From a checkpoint of a small transformer trained on Wikipedia.
Architecture: LayerNorm before each block, rotary positions, biases, untied embeddings, attention and MLP in parallel.
Training: a variant of Muon for these matrices, 201M tokens.
Each number is 128 + 32 x the weight over its row's rms, rounded and kept within 0 to 255. Layers, rows and columns count from 0. The size above them is the row's rms in percent of the matrix's.

# layer 2 MLP down (transposed), 768x192, rms 0.118, rows 508-543, columns 0-95
size [ 94  86  93 107  94 110  86 106  94 105  96 100 101  97 103 101 106  93  94  93 124  97  87 107 120 101 102 110  94  88  91  94  99 110  95  90]
[[203 104 157 161 103 114 122 142 138 112 121  79 113 113 116 158 173 162 169 161 100 180 119  65 142 124  81 134 159 137 126 152 104 190 122 102 125 117 155 129 108  84 169 129 150 155 104 151 100 163 118 153  83  75 147 148 158 164 113 140  83 114 169 159  88 109 125 155 121  74 160  87 147 100 137 101 218  80 205  97 130  82 104 111 114 101 113 161  97 113 148 128  81 107 161 134]
 [ 94  86 111  98 121 157 164 112 141  87 148 103  87 120 171 142 167 146 120 222 150 130 103 124  82 139 101 145 150 162  96 135  96 141 114  64  91 129 153 131 190 111 110 154 154 126 125  87  92 127  89 138 150 169 154 113 160 108 143 101 106  88 167 104 153  82 146 121 133 124 146 177 169 187  85 166 118 141 144 165 106 105  98  91 124 145 130 122 131 111 148 126 182 135 158 139]
 [133 135 104 150 127  98 153 139 146 126 162 148 206 189  69 130 143  85 134 134  88 118 135  97  92 126 146 100  82 142 105 137  94 112 126 186  88 160  86 147  98 116 121 114 165 110 117 133 160 108  96 145 162 132 178  92 101 141 153 109 130 136 151 157  72  69 125  78  85 122 116 137 149 176  89 165 115 138  82 155 157 138 107 151 117 145 223 140 167 101  69 112 133 170 124 158]
 [143  85 159  90 157 109 139 100 187 158 135 120 132  72 135  97 129  91  94 162 146 127 116 101 191 221 158 127 127 138 108 114 154 107 121 171 139 100 146 102  86  72 175  98  59 115 150 152 164  60 144 137 116 132 201 121  81 144 132  93 150 105 111 128 105 127 166 136 148 103 105 123 130 137 194 161  71 108  59  99 177  86 127 169 130  78 105 126 107 116 151 101 153 139 102 101]
 [118 101 145 137  95  81 118 130 124  71  85 127 151 180  88  94 108 120 150 156  83 159  80 115 121  56 114 128 149 135  96 133  91 163 103 148 161 121 143 109 183 135 133 153 110  96 103 137 148  86 142 130  89 107 121 117 137 121 167 120 113 183 130 196  70 145  74 153 181 104 113 213 109 128 186 127 134 136 167 142 159 153 138 120 175 114 140 151 150  98 179  95 190  49 101 165]
 [114 122  83  97 145 150 136 178 119 155 167 146 178  48 132 114 160 116  85  99  85 114 174 153 131 135 129 136 170  89 158 119 146 161 118 111 155 194 167 126  95 128 126 152 114 121 203  67 123 162 141 132 110 128 116 131 138  99 105 163 150 156 120 166 143 130 197 142 122 163 144 113 131 113 106 106 106 146 137 101 155  63 182 120  63 147  85 196 175 120  95 149 150 175 166  82]
 [113  81 179 131 111 157 123  86 100  97 107 144 129 124 195 140 135  64  83 151 150 124 135 123 147 128 136 121 136 125 107 140 164 194  73 162 185 142  89 126 158 146 120 107 162 141 150 132 113 131 129 103  96 107 144  93 152  97  98 116 105 115 154 176 106 182 132  82 170 150  71 113 120 118 169 165 121 151 182 153 177 111 147 165 146 105 103  72 139 131 181 127 111 181 118 151]
 [174 137 140 131 147 164 165 197  94  88 117 119 176 152  95 135 187 179 170 152 124 149 163  98 180 111 114 173 204 108 130 153 146 104 111 131 164 147 181 101 127  79 101 109 192 107 132 114 161 104 154  90 115 110 121 171 163  96  77  96 125 133  81  87  20  93 113 212 232 106  86 146 148 128  95 119 137 127 162 158 115 104 149 112 114 178 106 206 160 182 176  69 114 138 169  80]
 [ 90 118 121  93 154 114  93 142  86 160 161 147 105 114 137 118 109 182 171  91 109 141  92 163 166 130 185  86  82 156 112  90 136 138 208 102 165 175 103  82 103 111  92 164 108 170 140 133 155 187 120 117 130 117 139 109 140 138  57  98 148 111  53 114 118 135 122 167 128 108 110  76 102  95 125 168 126 145 101 102 158 163 221 126 171 155 114 151 153 144 181 100 131 210 114 147]
 [137 122 145 106 120  58  92 114 161 116 199 140 141  90 128 153 133 162 130 156 117 149 134 149 100 153  73  81 137 141 175  98  97  90 125  84 114 112 117 164 106  58  97  93 142 149  96 136 122  78 179  84  83 158 116 158 142 106 122 160 141  87 171 183 206 189 100  74 166 136 146 155 129 110 197 118 109  63 148 137 157 158 100 115  89 123  95 112 130 111 129 100 160  69 100 134]
 [166 153 161 134 132 136 128 103 120 137 100 160 147 114 110 239  76 126 148  71 131 116 151 100  91  86  67 130 125 151 149 167 142  86 145 116 166 124 136 112 160 102 109  97  95  61 124 104  94  97  83 100 128 159 157 104 106 122 165 137 120 198 183 153 114 163  84 106 163 157 167  79 133 143 114 119 114 108 164  96  74 124 141 191 130  98 105 112 160 115 129 138 168 174 123 120]
 [164 126  92 139  99 123 141 128 111 137 154 117 130 144 124 158 144 100 122 160 101 211 115 119  84 151  86  76 166  90 113 194 161 139  98 176 173 116 135 152 100 145 141 139 142 175 107  85  84  93 114 183  47 135 152 184 100 133 156 128 104 117 135  98 175 139 100 174 105 133 135 192 176 106 111 157 123 141 123 182 112 145  91 105 146  94 144 101 101 142  76 100 123  65 210 133]
 [149 106 161 197 108 169 156 131 175 116  81 107 150 180 105 117 144 129 118 148 125 135  97  74 179  95 124 153 147 124 129 133 128  98  99 128 142  80 155  87 146 199 144 163 193 146 125 155 129 184 115 166 102 109 120 136 159  89 134 144  53  91 127  65  86 147 135 131 131  46 122 177  87 151  71 172 122  72 150 133 173  92 124 131 165  62 123 123 112 146 147 138 130 115 137 183]
 [167  99 130 143  94 121 167 175 103 111 173 160  96 120 109  89  86 153 139 156  98 156 123 128  62 118 106 146 140 101 153 110  84 109  94  99  75 114  61 102  92 111 106 172 115 144 120 135  92  95 112 122  60 139  99 145 112 157 139  57  80 102 162 100  95  78  97  98 125 159 136 124 145 167 145 103  98 162 155 137 138 130 166 138 138  72 107 155 109 123  93 119 136 199 154  93]
 [152 127  84 124 101  94  90 112 155 154 130  99 133 135 107 152  71 133 193 153  60 108 124 134 122 146 113 110 168 121 162  91  83 167  91 139 144 137  73 150 118  68 197 124 141 178 163 137 128 226  57  82 111 198 189 129 111 141 106  99 105 118  91 113 118 120  94 159 131 127 101 151 132  88  85 176 123 100 141 110 100 118 101 112 100 147 127 165 192 130 198 103  74  93 116 146]
 [160 109  77  67 115 133 129  99 195 144 133 110 200 143 152  87 104 124 108  95 106 115 108 104 120 132 155 153 157  75  89 118 143 153 163  95 114 159 129 100 127 148 107 147  84 119 185 116 162 103 123 141 137 134 115 121  43 178 143 117 142 125 101 103 189  44  99 132 163 127 101  51 107  87 128 188 154  82 121 104 134 139 116 140  98 120 197 129 152 132 138 143 197  93  72 172]
 [ 84  45 137  95 143 205 110 204 136  71 152  98 104 130 151 145 117 168 116 147 139  49 170  81 116 153  77 123 117 103 106 156  88 143 154 144 134 101 126  69 166  84 139 192 121  71  99 152 134 103 121 130 125 141 101 101 193 134 109 140 179 119 135 136 149 173 178 116 173 121 155  89 151 123 102  82 132 100 115 141 106 125 173  89 248 143 144 129 134 171 116 127  96 155 121 146]
 [124 121 106 160 172 111 116 105 145 105 195  96 152 155 178 126  82 182 134  74 120  89 157 118 100 120 178 169  77 159 153  77 108 157 107 134  72  87  58 107 156 142 148 111 105 142  87 185  94 122 116 110 137 108 150 133  95 137 118 203 175 137 197 154 179  98  56 129 135 132 113 114 130 108  95 129 142  99  79 157 143  85 125 144 147 112 124 151 146  77 174 147 140 123  91 109]
 [121 124 154 125 131  79 139 126 111 142 167 117 146 138 180 115 142 119 138  97 118 152 158 166 106 150  98 102  93  97 166 141 134 156  97 122 134 168  50 134 154 145 141 149 133 181 106 156 154 108 144 104 145 128 134 147 155 116 201 121 131  33 172 138  93 170 121 121 117 175 114  65  77 166 174  81 118 145 139 184 125 141 159  16 166 143  88  99 132 103 140  64  52 146 120 158]
 [ 88 125 131 147  55 101 115 168 124 154 139  91 155 148 121 169 119 157 137 117  77 101 125 108 119 106 150 163 180 113 174 110 109 180  97 131 102 123  99 153 112 145 152  66 153 181 126 121  70 116 130 136 145 155 124 111 117 114 127 134 115 157 104 132 176 145 138 142 150  89 129 131 206  94 101 156  76 141 171  71 113 132 129 129  97 159 131 147  97 206 145 110 161 137  80 175]
 [ 91 188 118 137 158 144 170 159 177 135 124 157 151 111 165 128 162 165  95 109 147 114  87  78 205 164 138 121  90 128 131 145 212  73 102 122 118 127 103 157 120 111  91 107 114 137 135  95 152 124 160 187 138 154 137  78 169 118 109 103 148 153  95 137 119 113 150 139 148 143  74 128  94 142 152  72 145  88 157 150 117  98 180 107 180 138  99 116 152 153 158 137 158 124 141 112]
 [101 153 133 164 100  98 158  94 158 186 186 124 142 121 109 110 175 149 163 107 183 106 101  90 156 141 121 148 165 141 113 123 121 147 126 149 150  91 112 148 171 184 104 125 114 168 142 146 102 142 136 126  96 152 142 143 130 149 107 125 103 147  88 109 144 121 144  75 183  94  80 131 130  60 108  78 104 132 150  58 160 150 159 104 148 122 120 148  78 110 179 174 139 149 103  98]
 [104  81 128 134  44  66 168 164 130 127 138 137 117 166 135 112 181 121 196  98 138 138  96 144 104  86 157  96 115 114 158 110 135 143 106 105  96 140 114 140 197  52 155 119 127  71 165 173 156 142  95 186 127 161 171 153 112  87  62 115  84 129 167 110 147 111 104  90 136 121 125 152 147  46 102 128 131 126 123 129 171 153 130 200  91 141 119 173 142 164 132 117 141 186 129 124]
 [135 129 158 141 149 112 144 129 159  75 124 142 176 142 129 140  83 128 131 103 152 181 122  97 157 121  67 154 115 141 121  90 152 183 131 143  93 116 155 117 122 118 166 212 133 184 174 174 140 180 133 168 107 148 114 164 122 140 133 150 180 149  95  54 109 137 162 153 147 104 122  92  75 118  73  87 175  97 140 197  79  61 216 131 128  74 166  77 111 138 116 124 115 123 147 197]
 [149 131 120 129 159 149 113 108  70 177 195 134 171 123 123  88  69 175 117 126 161  91 135  80 129 107 125  97 132 127 104 114 224 140 149 177 123 171  86 133 199  86 115  65 207 103 160 158 138 122 122 128 108 152  84 178 115 183 136  62 127 155 170  92 118 149 163 157 119 182 118 111 158 140 125 120 152 123  66 170 191  97 133 101  84 149  99  75 106  94 132 152 170 120 143 117]
 [126 185 150 164 163 149  61  84 141 115 155  92  60 151 182 208 123 155 167 157 153 198 149 117 175 118 185 173  81 143 143 129 111 101 109 111 170 124 182 120 168  85 154 179 107 103 102 179 111 114 127  93 113 114 131  97 130 150  95 120  73 109 196 129 133 110  80 124  84 108 107 128 116 111 130 141  88  92 112 136 161 137 159 156 121 143 119  98 116 124 134  98 121 115 110 143]
 [165  87  58 122 103 153 141 170 123 140 122 129 156 115 161 110 155 128 155 161 109 132 145 132 194 179  97 138 118  77 103 141 145  99 109 164 123 116  38 146 117 128 144 205 118 140 218  86 157  91 143 127 122 101 126 176 172  56  75  97 183 131  71 112 109 102 120 153  57 130 123 102 114 138  91  83 151 168 138 132 145 147 155 122  90 169  84 120 139  96 109  78 138 149 118 134]
 [128 108 154  86 183 105 125 119  82 120 145 199 116  79 123 131 117 103 127 139 121 123 153 179  80 144 127 179  68 177  99  57 135 172 160 170  86  23 152 155 108 119 142 137 126 107 148 149 132  71 134 119 107 102  97 151 138 125  80 178 164  81 148 125 111 157  77 155 115 139 173 129 127 201 122 138 105 170 101  61  97 176 177 160 125  62 136 160 178 163  87 138  86 149 144 186]
 [129 153 109 162 157 120 127 126  92  74 189 105 146  94 103  68 163 115 150 119 120 110 116 125 148 143 173  69 137 166  70  89 114 140  92 110 111 138 146 150 106 148  95 137 121 135  65 173 133 108 155 106 149 126 135 139 147 118  91 136 124 137 163 101 131 122 128 102 152 193 103 153 147 134 123 172  63 162  89 134 109 113 117 113 105 102 100 105 203 161 107 100 120 139 126 130]
 [100  77 137 146  66 120  83 161 124 163  91 124 142  78 152  62  96 135 156 132  73 141 124 160 123 160 137 153 102  90  90 131 174 140 107 108  73 138  96 135  89 155 111 152 149 134 175 176 158 154 132 143 142 121 178 118 115 176 107  69 155  95 157 138 114 146  79  69 197 126 151 153 142  98  94 169  90 145 137 154 119 172 199 146 173 100 138 162 132 141 141 108 164 160 106 111]
 [117 115 128 137 109 122 111 195 103 104 148 128 148 150 168 133 114 157 146 107  98 104 145 107  78 107 143 155  86 108 121 148 171 170 124  80  34  71 104 136 142 147 133 138 124 157 142 153 165  90  84 164 127 179  92  96 113 104 114 127 144 124  72 133 172 172 156 138  87 118 174 110 166 214 131 154 121 105 139  98 125 170 107 117 104 157 100 113 175 158  75 138 174  73 175 147]
 [137 147 117 158 145 140 153 109  90 130  95 192 128 152 102 157  85 160  97  70  94 133 100 142  54 111 162  90 131 163 142 162 118 114 102 118 149 112  96 103 135 130 114 111  98 136 158 143 138 128  69 127 160 125 165 122 122 185 137 143 105 134 172 195 146 127 174 146 139 149 141 142 154 141 153 132 187 122  80  87 104  79 181 167 190  86 194 145 143 128 175 145 130 121 143 187]
 [109  64 186 107 149 104  46 187  97 154 127 152 146 107 160 169 181 124 199 122 156 159  98 127 103 140 104 103 105 126 139 142 103 150 155  97 128 128 135 101 129 124 163  90  95 145  47 149 114 214 107 162 145 161 130 119 103 152 143  63 159  83 124 134 149 137 103 187 102  98 157 120 106 140 136 149 111 116 100 129 177 113  91 146 140 107 159 150 153 137 101 103 107 140 167 125]
 [104 161 133 120 164 109 151 139 157 109  93 171 137 120 122 134 111 154 146 134 136 185 136 145 116 136 128 102 158 156 114 176 130 161 115 116  70 145 147 138 141 133 145  80 109  99  98 146 164  93 152 166 124 107 110 116 191 151 164 154  83 131 180 179  39 128 146 120 147 125 147 143 144  95 194 149 151 133 163 139 136  83 154 126 174 102 127 127  95  80  99 103 135 146 132  96]
 [131 140 127 119 176 115  74 206  82 161 165 106 158  86 127 194 143 126 103 185  70 191 187 125 135 100 152 107 135 113 115 136 115 129 142 136 122  65 133 117 115 150 124 125 128 166 115 106 123 130 127 139  93 103 158 158 116 151 138 127 139  80  62 186 124  53  80 104 121  75 134 116  57 135 107 122 120 122  97 100  85 148  77  94 126  87 132 153  92 132 218 104  99 105 162  80]
 [ 49  99 124 102  85 180 107 138 135 160  86 201  71 155 121 137 118 133 114 132 124 107 103 127 152 143 164 105 168 109 127 144 146 152 128 152 232  88 110 136 150 105  74 127 155 125 157 177 112 136 157 150 129 168 115 121 143 174  85  49 103 108  86 140 119 130 107 124 149  67 145 135 150 160 129  74 152 161  76 171 108 139 161 163 147 144 156 148 103 124 147 101 117 170  38 161]]
# layer 2 MLP up, 768x192, rms 0.349, rows 509-544, columns 0-95
size [108 100 100 101 107  95 106  99 104  99 108 107 103 102 102 108  96  95  91 104  89  99 107 105 101  87 102  93  96 101  96  98 104  95  93 103]
[[ 54  92 126 111  86 143 134 155 124 111 171  91 113 102 154 166 158 152 110 182 133 128  63  81 158 133 104 160 115 108  72 110 115 121 103 118 123 122  80 136 167 156 124 126 148 173 171 103 114  75  88 138 132 168  83  96 143 124 159 122  62 128 146  44 160 125 160 101 176 109 141 114 137 192  53 165  81  98 156 126 128 107 114  72 117 144 127 113  51 116 139 136 145 146 140 129]
 [118 134 124 110 156 142  28 118 125 138  92  92 111  88 131 116  61 141 125  96 140 195 111 133 170 117 125 150  81 126 162 101 118 117 139 104 134 141 136 110 119 159 110 171  98  99 172 112  73 123  78  69 145 131  79  89 160 100  89 190 153 121  82 168 193  63  94 146 132 145 141 101 137 100 152 103 151 169 163 123 147 151 191  90 153 130  66 154  73 125 158 168 152 115  93 145]
 [142 115  95  54  80 107 144 138  97 179 133 121  51 180 112 108 147 174 148 109 132  98  94 112  92 181 113 129 153 163 157 157 168 134 148 113 155  73  98 119 152 141 105 183 102  99 164 143 167 139 167 115 154 117  43 155 155 187 109 129 126 120 119 191 107  93 109  69 144 181 184 152  85  94  86  95 149 153 148 126  90  93 139 125  55 127 116 169 188 118 132 166 154  87 162 132]
 [123 104 158  90 136  74  81 137  84 114 102 151 117 104 123 112 159 113 140  32 101 150 160 107 150 110  64 145  99  98 111  61 121 119 139 147  53 122  70 145 120 155 147  97 156 100 107 105 144 137 168 137 146 142 154  87 151 126 149  95 121 120 156  67 112 112 193  76 118 104 124  72 159 150 156  99 138 178 161 106  65  90  95 134 122 116 143 115 110 121 199 110 115 160 131 155]
 [ 97 190 124 217 111 152 113 179 127 142 149  76 117 113 155 155 146 141  74 170 190 100  79 132 161 122 141 137 117 120 126 128  57  71 159 146 101 151 127 148 179 109 126 108 161 147 131 104 151 153 136 127 134 176 159 120 140 148 131 145 113 129  93 101 141  88  31 152  76 123 141 116 192 150 149 108 155 132 125 130 135 132 148 145 125 107 140 137  72 110  89  96 117 120 108 149]
 [110 169 162 169 131  92 116 159 155 105 103  98 151  99 100  87 119 161 153  81  93 154 121 143 163  83  87 149 159 168 118  82 117 106 130 126  77 154 171 153 142 124  93 153 142 112 117 117 168 173 113  80 118 173 145  84 132 211 114 120 113 109 138  88 102 146  57 138 103 135 183 103 205  97 133 103 178  78 173 145 169 159  87 115 124 147 128  75 126 160 107 148  53  65 173 102]
 [154 156  97 141 118 116 143  98  95 149 175 137 151  86  83  98 140 151  94 102 122 129 111 100 100 127 107 104 150 124 134 202 160 115 182 164 166  92  96 114 167 174 204  67 103 154 147 160  85 100 142 102 124 137 114 110 119 122  96 147 123 122 133 189  83 101 133 155 157  91 121 168 116  60 179 164 108 120 126  76 116 146  81 147 134 158 150 146 114 123 148 146 122 139  70 122]
 [120  74 147 125 165 116 129  98 155  72 117  45 125  69 119 145 182 102  98 142 143 114  88 113 156  91 163 144 159 143  86  45 127  93 166 169 106 142 124 173 176 101 144 155 109 122 149  81 139 118 146 123 109 188  58 163 131  77 115  93  69 108 178 158 110 123 111 144 139 117 111 218 115 159 199 175 150  85  92 150 115 142 116 129 127 113 107 100  82 115 141 133  94 126 143 137]
 [153 113  91  81 109 104 109 168 171  90 200 133  58 161  96 137 199 122  94 117  90 108 113 131 167 171  50 101 105 171 131 164 170 121 104 161 109  78 129 139  71 140 166 106  95 123 110 175  99 105 126 152 151  98 113 104  77 141 117 149 142 145 143 141 167 140  92 125 132 134 152 159 142  73 150 164 147  96 142 152 103  89 188 103 145 108 137 131  88  98 105 121 144  77 120 166]
 [162 105 120 157 113 150 139  94 143 164 185 114  94 151  99 152  76 125 106 165 137 113  90  67 156 134 125 131 118  83 123 176 142 121 185 113 137 174 150  98 173 177 143 120  61 142 149 169 159  61 200 174 113  84 139 106 125 125 116 114 134 120 122 106 122  93  78 141 125 114 145 148 135 152 138 166 123  95 129 102  77 167 147  89 123  53 179 127 158 137 160 127  84 128 142 114]
 [ 94 144 155 108 139 194 121 208 167 126  67 145  70 122 108 141 165 144 167 115 135 160 110 134 126 143 168  97 157 142 114  83 123 148 114 111 118 134 172 134 105  89 144 112 134 127  86 148 145 122  86 191 108 119 119 105 131 123 151  97  94 128 124 117 108  94 131 101 124 138 198  94 143 119 157 195 106 123 147  59  53 156 159 145 140  85 178 183 185 204 101  92 126 154 133 121]
 [ 64 134 111  95 186 125 112 131 164 152 138 153 159  95 140 123 169 123 137 146 157 148 209  89 100 163 122 129 161 139  87 156  97 118 100  76 122  99 131 162 107 168 130 116 125 128  92 155 153 120 103 130 105 167 181 133  69 155 100 116 127 125 121 182 156 138 139  86 131 108 147 111 159  69 140 165 136 139  51 210  97 150 146 177 154 122  93  91 111 119 151 162 149 126  79  91]
 [ 89 124  26 213 143 126 151 127  98 124 118 108 147 132 113 153 121 143 170 183 115 214  90 154 167 134 199 121  74 185 177 163 111 147 120  97 162 166  99 139 136 148 186 108 132  63 130 120 122  90 119 106  99 104  75 156 174 209  93 155 160 140 145 116 123  74 131  93 154 110 141 154 158 168 116 114 118 127 111 162 149 136  99 128 106 145 115 134 129 111 124 133 109 150 163 166]
 [149 149 126 125 109 126 100  92 117 156  80  50 101 101 160 101 132 124  87 168  85 145 148 170 142 166 121 109 164 145 146 128 134 154  98 114 154 106 207 118 154 129 169  81 161 100 139  99 226 165  86  50 160  71 204 166 163  68 122 176 155 123  89  99 115  92 113  92 115 167 191 117 152  78 142 113 123 129 169 117 119 133 105 143 120 152 131 133  91 103  64  81 104 132 127  75]
 [163 113 116 193 142 152 182 120 124 129  94  99  78 108  93  86 104 127 112 101 156 170  94 124 128 131 123  92 194 154 148 132  85  55 115 116 120 116 138 113 121 108 126 106 150 198 159 148 113 112  90 123 103 133 112 100 134 160 135 147  90 155 100 124  98 109 195 152 124 158 157 106 121 106 120 178 150 119 108 197 150 116  87 128 157 153 130 137 126 205 155 116  60 170  98  85]
 [106 146 147 104 150  64  76 179 152 140 142 152 110 172 128 165 167 150 130 174 134 132 154 141  99 154 169 130 140  97 130 126  98 111 103 155  91  96  96 124 152 136 102 158  78  97 146 176 101 137 138 202 116  95 115 128 157 150 113 128 151 184 115 108 103 189 121 129 120 124  34 131  87 141 103 158 122 148  98 137 117  86 110 124 144 115 154 108 117  87 148 151 125  99  66 132]
 [158  89 156 157 130 141 128 111 142 166 109 103 190 127 151  82 199 110 157 153 152 164  75 106 116 169 127 157 101 125 135 119 107 166 134 140 172 141 125 143 134 150 139 136  58  67 160 128  81  53  97  97 127 159 105 145 182 177  73  97  95 169 114 119 139 136 175 146 155  99 125  98 112 137 185 152 127 124  96 111 178 177  67 160 170  84 149 131 101 149  84 150  73 115 102  99]
 [105 176 168 130 152 135 155 145 132 148 113 139 118 156  90  87 139 153  86 153 107 125 158  98 172 150  49 100 107 185  95 154 128  98 106 142 170 136  89 115 125 110 114  98 114 102 117  80 132  97 121 133 194 155 130 165  88  99 173  85 115  44 137 114 126 170  91 167 172 164 152 162 100 128 163  82  88  94 116 161  75 158 132 106 137 168  51 116 135  78 138 107  74 134  99 128]
 [ 89 186 135 108 102 162 153 111 109  82 154 168 162 102  92 127 140 123 150 124 191 150 135 185 148 133  97 107  91 129 126  84 116 189  66 109 174 134 144 143 114 114 145  92 124 158 115 145  76 192 107  82 110 144 129 121 134 174 122 145 129 120 110 128 192 124 107 121 155 103 126 106 181 116 159 143 146 112 164  63  86  84 115 109 140  93 145 154  75 162 173 190 131 119 100 145]
 [ 99 153 180 186 127  95 145 152 104 106 109 133 117 136 128 142 119 135  98 124  84 137 109 127  95 118 148 139  90  96 127 116 129 172 143 100 151 132 126 159 153  66 131 165 110 128 125 163 139 113  72 167  90 153 177 127 153 180 188 126  99 125 154 130 178 172  91 161 152  90 107 105 179 180 115 103 106 105 157 201 116 128 100  69 106 110  90  91 182 135 154  50 158  83 100 154]
 [ 89 144 102 119 135 180 143 148 142 155  94 158  84 101 124 150 112  94 112 107 154 149 140 123 113  78  97 195  96 161 208 108  81  88 131 107 136 137  63 136 138 178 167  87 165 110 144 164  81 111 129 187  41 135  94 124 140 156 155 165 112 193  71 156  85 156 105 127 126 117 121  75 131 100 132 138  97 132 147 117 181 141 153  70 163 163 168 113  69  71 138 111 120  98 144 108]
 [140 129 123  82  49 152 168 141 126 139 121 116 140  81 114 125 172 140 174 146 138 165  95  95 137  84 106 137 116 147 137 101 164 179 128 114 155 133 129  95 134 165 133 124 109 108 125 164 148 168  93 150  97 214 196 147 145 163 125 127 123 134 169  56 149 147  60  61 100 167  95 201 123 107 107 161 126 112 112 156 169 147 119 207 130 140 111 149  92 113 121 150  98 136 155  96]
 [ 81 106 177 184 120 153 104 157 106 124 119 119 119 119  96 127 111 136  90  76  98 131  75 118 148 151  39 118 105 167 159  88 154  92  90 126 114 146 153 116  81 152 132 166 151 110 123 139 157 143 138 127 193 121  85 138 127 120 101 169 135 125 130 125 112  34 190 166 152 160 105 115 114  85 106 107 130 149 164 134 116 134  84 134 110 145 176 105 107 179 158  68 137 170 117 161]
 [161 126 179 150 106 121 131 123  29 109 156 153 140 169 116 122 107 137 102 202  95 139 107 120 154  88  95 100 128 120 126 110 203 126 103 172  87 120  81 129 134 104  93 102 195 105 129 139 156 167 105 109  68 148  94 170 120 158  91 123 138 136 151  50 100 164 154 114 113 185 116  85 143 104  95 109 157 146 106 123 163 120 128 108 121 150 114 121  75  93 101 167 120 116 185  93]
 [137 138 119 136 117  77 134 121 141 141 156 165  51 132 154 154 146 123 215  93 169 123 102  78 129 132  65  86 100 131 129 107 103 128 141 114 148 144 129 154  99  82  97  87 201 141 163 132 149 149 103 120 131 168 146 132 203 141 101  89 197 100 137 129 129 153 127 102 140 145  98  86  69 147  85  83  84 138 160  78 156 171 121 139 100 129 108 116 172 127 134 168 133  49 147  71]
 [114  93 136 123 171 148 135  91 114 120 134 120 135 120  47 116 148 120 145 126 163 154 121  75 128 127 192 147  92 131 155 116  82 131 113 109 146 107 124 126 104  93 148 109 118 137  98 125 110 122 110 121 104 123 114 131  68 158 171 128 154 123  91 137 145 140 118  89 182  93 109 167 183  75 139 151 107 133 114 122 129  61 140 121 192 112 149  92 159 139 111 210 165 122 167 106]
 [123 197  99 145 120 126 108 124  98 143 173 149 123 145  95 116  83 167 172  73 139 166  97 149  95 148 164 134 166 136 116 115 138  99 131 167 117 152 149 116 114 112 155 124 121 155 161 118 182 188  96 121 128 118 107 125  82 166 159 131 137  80 161 146 108 175 155 134 128 153 133 162 206 179 133  74 127 111 114 171  63 127 140 123  72  96  84 107 128 154  82 152  97 130 150  77]
 [ 96 122 167 121  49 106 129 129 126 167 106 126 181 147 113 170  90 111 143 149 144 162 125 120 128 139 136 152 102  91 184 178 178 161 148 119 140 148 122  68 141 103 151 138 144 102  99  60 113 124 122 151 108  98 124 127 166 190 133 132  77 132  94 124 113 167  86 122 113  98 138 136 151 106 115  96 144 122 122 182 108 165 138 112 148 146  78 160  94  89 119  97 178 106 159  80]
 [ 57 136 106  79 141 104 186 143 136 116  94 141 123  90  87  57  97 134 115 129  66 177 109 148 118 115 145 186 131  82 137 177 177 107 136 164 128  96 168 122 201 154 156 118 145 102 135 186 119 146 135 198 122 110 157 117  97 180  80  83  94 136 210 144 152 177 102 114 147  73 159 159 118 121 169 151 145 102 114 118 111  96 146 178 114 146 159  90 107  61 108 130 132 156 152 120]
 [ 95 151 114 130 134 184 139 162 174 167 101  96  79  94  92 156 133 147 125 153 136 115 133  83  69 161 102 134 125 119 114 113 203 122 146  83 113 129 111 170 128 158  82 153 170 149 111 129 113 119 106 114 161 149 125  79 109 144 107 126 150 156 135 168 136 133 141  99 155 138 123 135 150 129 127 203 139  84 167 113 101 124  62  34 118 149 136  80 136 131 181 161 135 123 176 139]
 [ 87 146 120  78  89 112 144  98 139 131 186  93 173 155 164  66  52 154 100 123 169 189 133 144 142 112 115 170 142 112 115 163  82 142 127 112 123 101 166 111 128 125 105 173 121 125 122  82 139 133 106 116 127 149 105  81 137 113 151  95 147 182 120 114 171 155 108 110 101 111  80 110 127 132 107 132 138 197 198 123  87  91 121 184 118 171 124 120  93 121  62 125 124  97  71 115]
 [ 96  87  70 135 101 187 121 165 178 111  98 175 135  96  96 209 109 139 164 117 104 229 150 157 159  66  93 151 135 113 136 108 114  96 125  91 139 157 195 114 122  88 100  71 221 126 165  96 165 156 121 142 137 165  80 165 110 130 121 119 107 129  99 130 115 144  85 156 157 166 153 175 123 196 127 155  57 126 139 122 193  94 121 143 153 108 105 138 146 107 107  88 131 151 154 129]
 [ 89  87 153 180 118 100 124  81 157  74 100 167 137 129 130 207 130 102 115 174  95 150 115 188  92 123 102 107  91 118 139 201 154 140 112  93 186 177 195 167 129 109 154  99  91 113 156 175  98 158 133 123 124 170  98 115 164 142 164 168 155 109 124 125 126 132 136 109 153 188 162 134 130 147 125  94 149 125 113 101 183 113 111  86 159 129 121 107  57 130 182 131 149  87 144  80]
 [128 106 132 151 117 155  91 134 143 111  77 157 138  62 122 171 104 125 108 183 104 162 174 178  93 208 116  92 187 143 129 183 155 125 126 131 155 123 166 116  90 110 191  86 145 146 113 130 130 130  63 174  81 151 195 159 118 100 129 149 143 122 141 140 159 123 117  91 187 130 118 188 105 110 101 136 128 119  82 116 146 103 169 118 108  85 119  97 126 194 107 132 116 174 195 110]
 [111 122 141 140 144 121 151 133  93 127  72 168 134  85 135 128  93 143  89 103 167 121 196  92  76 161 107 138  91  84 125 118 127 148 114 152 104 120 122  91 122 141 104  92 130 122 143 144 188 122  73 126 172 198 173 168 101 153 117 132 147  62  95  94 197 170 131 129 110 150 109 121  87 167 134 148 152 125 128 125 126  72 119  80 140 142  82  92  55 130 118 187  99  84 102 114]
 [144 125 168 126 163  95  75 106  84 117 125  69 166 142  60 146  97 114 161 112  90 106 136 117  98 131 141 119 166 140 100  97 116 126  98  75  55 137  91 131 101 121 107 104 146 153 178 139 107 157 151 139  96 158 151 109  92 139 181  87 154 160 118 110 140 188 115  97 173 141 138 102 190 147 117 100 146 126 154 119 138 168 138 119 109  87 124 139  91 166 145 129 202  93 191 146]]